{
  "n_layer": 26,
  "d_model": 128,
  "n_head": 2,
  "n_kv_head": 2,
  "head_dim": 64,
  "d_mlp": 384,
  "vocab_size": 2241,
  "activation": "gelu",
  "norm": "layernorm",
  "norm_place": "pre",
  "norm_eps": 1e-05,
  "positions": "learned",
  "qk_norm": false,
  "attn_scale": 0.125,
  "bias": "all",
  "tie_embeddings": true,
  "parallel_block": false,
  "init": "normal",
  "init_std_qkv": 0.0218,
  "init_std_o": 0.00302,
  "init_std_up": 0.0218,
  "init_std_down": 0.00302,
  "optimizer": "soap_variant",
  "lr": 0.0051,
  "lr_mult_o": 1.5,
  "beta1": 0.95,
  "beta2": 0.99,
  "lr_head": 0.0059,
  "grad_clip": 1.0,
  "warmup_steps": 200,
  "schedule": "wsd",
  "decay_fraction": 0.717,
  "decay_shape": "linear",
  "final_lr_fraction": 0.05,
  "batch_tokens": 16384,
  "seq_len": 1024,
  "doc_mask": true,
  "train_tokens": 101300000,
  "steps": 6183,
  "dataset": "wikipedia_en"
}
Each number is 500 + 50 x the weight over its row's rms, rounded and kept within 0 to 999. Layers, rows and columns count from 0. Numbers have three digits each. The size before them is the row's rms in percent of the matrix's.

# v: layer 13 attention value, 128x128, rms 0.127, rows 1-11, columns 0-127
# o: layer 13 attention output (transposed), 128x128, rms 0.153, rows 1-10, columns 0-127
v1 101:440585539382470461500467430571506469504603507513563470535453485506409530526516561563499369492588497516509570561523456509530569487552541588480476413478424487469416496542482544465514440514542438492523426471454476538534508519577494538558410549428474524406525427452382448515582505449447474498535420528526463465560527469531491513458394476476457480524431466510544516469597568472549482531502
o1 100:506565467603506583492486425515531539384442450502386464487504502486489451457483485522494560491504492431506546503469469517543451479459549410487584542530551570497529539396484534502425573452473525450468553575463557504591449507445483532506552519512512479569459596548554572447485461633537481492520502468515556488405465485474493526504598430578583474450571497533477552429426425501442533404480
v2 087:507419504521528450539521428574529492480446515430485547473519520477557488557435471509447510515484469466515519584526551504532598583447478419551480490422525532532584508452497480541593487470539487501528489547509596461520463479517527417577467563470517547468518511456488529522507585441624488519485507584548598679595577599536499572457475540500545491466518511502378544512481562508521452461414
o2 090:474551488527488482562543556422465473453611512529567480522534508480468500466500511391488489513498468524564471450479499441552475463555504494398521490512513503432560521501508485477435460595486462522559495449444433472429516494512458537480486478561480587581602517539476409509577392521443487533477402510506477317478437470456482490516528523468462562484569538559665487543502479545426558497582
v3 094:578550486461508519482486479502441510474585483406446499497485467544423507492586508461609518451449524390556480490574510422404456464506468531428502514539487434584519446487483558583532520476532470413596539521432479397543481424550472449519572526427465460471557551438464539493483561462500512559551514450540575485611506483502540392504403511465474412441562514522576513475519472486470481406535
o3 089:442443500495526451532527521503671482489398482533566553561455504463575546412489495502481433526544453541508518608501469575503524499587543485521539485487600507500504522465459468510507529519431522599500527523579485433490486503295557533497490499551534482436506490567543411406522441543508471554487499579469402411447508569454480564466557471493552493546457445477464476559483498515477536496464
v4 106:485638407456516572561497430495526463556513573471592582502475508467470574476543587475458539571515474534468505503490543477577564405503548459460464463521424491524548484512464551599572490526515535475545508527480552487529550516535538523501494402491597405486516529491450477489481558423410604492398463514511568517433511539469474471445545494556513551559644500501480465457443441416437470489514
o4 098:465443639438436410583493466439504555409489495468458520605471538496469468584420369509505434495464536407499434539495497523459455540467504546458443496481526570489516527439528477468455583498576445542597551479489436497459383534491460519476446490564488540534498443568504504512427507491613460540522529488481454457526461434513448530523501553449456443544405482430532557467576558548555516489475
v5 102:464400571532483422548449552433496570482508471520412438525532442477569489561552449439567464488518430491471617459540423577414481546441483497629545534471509561519518482492446433525517533497503461530450532448461502482511434554487560496503475469479492416614601538487395547604541509508522480462491434550569612493468585537522496486481490480508476554565525477511496538467480544535509546552616
o5 101:516490439496463491512536436556417444488548508526530558400473487505447523357505611545566603519487508597551433482535520540549476517524502566382445495619392459533529493475526582496450469520477516466493564450448603522486543502479449581535490528545539554474517447527502456460464552498478487500465502507403468438448484457510546438407469598523473555442384560477464500450476510498515449459461
v6 097:479466447494444474475513490512432504529434402424390503513578549471511576567502470500492427462440446538585524461529535495490478524373532587464562514559501446465500498491557473597479600577427423496604490505488484578495470472546501469543600414499432548521461535538527560478503482444496569467516507472496570489509471399513480519504412427477467464598453525550473433495468550521577512403571
o6 088:585453515434537536488508530480523512449555540545497556457460492528535435466539607576465580587625525534546462517525471483576584452478466465496434567471537506516533479529540552469500531493634557490406503422519447444481471503418564539522412548471572517476567432423474486468546441493450480534603456511437494547521565534525502516435627574457495562390567494473519470481503488535472472491437
v7 094:462460465452520471507556565413437555474536515438493546568496558561488473512503603429415627433506469435519582451545495599443481417462558550593533510531572536495496455570551472520449499490562564457561458456500404493437513562489482462546494538553402426420478534471529508414491471490482488513488488511492476486482505536572428479568435536534470510433434488490479540418441511500479617569588
o7 087:518460578515395452510495522508535506555539496522478595454461489439540552450475472615501455566478531483554509459454446369497489543508414499451437509432472406535546524519513497441510478434446432471468583580463558498589535488439490499432538487511485564488524405528502529597522491454521472417473445436567555596496547467397521534458470488514483516470469555481438512540501420508451473495333
v8 092:435536455475436494487651499557493505424425512446501454460531562453463595422483540497481402429587439496596486437504378471447496524485457495542555529497548530446475529509443476579506490508463509547444531532581498485407510495525447488415449466549402574489492408547461446485515489524485504551507475471489451439520499463546529472567467543576467449576523454461457547418617474493422481573472
o8 090:525522616529465531540489492522526589540563565496489496476513515521562453561439481575610482613499524492556572456488471542489499498476501489489523554510470516505440476516520587424536553480539482411535530535459455591493479456444495474494546531421614429517482595512464566430507534486479493418534642562557521509422522515460437522501449387448512469449457538436436449545372492520453545447550
v9 105:498509560461498538606482494564516569447517491505519490403512532579557418543589518485527515446458615392455406528497472440461525538564460409517435534486497621525523518550613453403510413377487478471525445528515532502424493478486424503466533575558554435429500487556510449521523507461551543544524431507473574529528572518513515525504478458515547517472435512429459537450542500545485424570443
o9 106:480556476529448538524570589520502438540528533543543540634527493450469607414421533501530456478492402562557487407499460538523509541568510541501611485448503404531513522501461524595455489640440492576502529570439510518509519487500507567573487471506527485589535538468493510575535489538477460497532571559562512492457481511506485421502459500498540557579553460593477563502585502511432529494628
v10 111:471443536521467511548397514442480476446501424586538461493406515530500505621483607577396413585509522422502536545417529525578478508580486551558507557538501525486507530523564483455554439514536473492522543480564454534477595487466486513465407447505449474487553470557511466565515406393527507517523571514435490487508461509394405507548487487577584505590489431454495492533482517575462534565512
o10 115:535566452539491487491504439486438500556516532480450514530577510433474467465476460527622617431527490511507491440480551432428454432507467451544497436490508465512474544468531539606557572523478458551525488535509481502548480575571539383569515467518566449485421481531524543468462606585458467477500416471553508647547567556588546460494494402505473480483529574547497536407512478488558413442478
v11 100:458585434475470537562407580432512536427493510488452492535481508541469538572542408562555534549616531458428506540419596444562512511584446520493469407529461510502461474531501470449458471498508471543537512469537589491553476437487540421461604528455420455484576518565388526454496352533458606527502510460559534547549552516524488487441447544527498529518451452507564417541491511505523467474531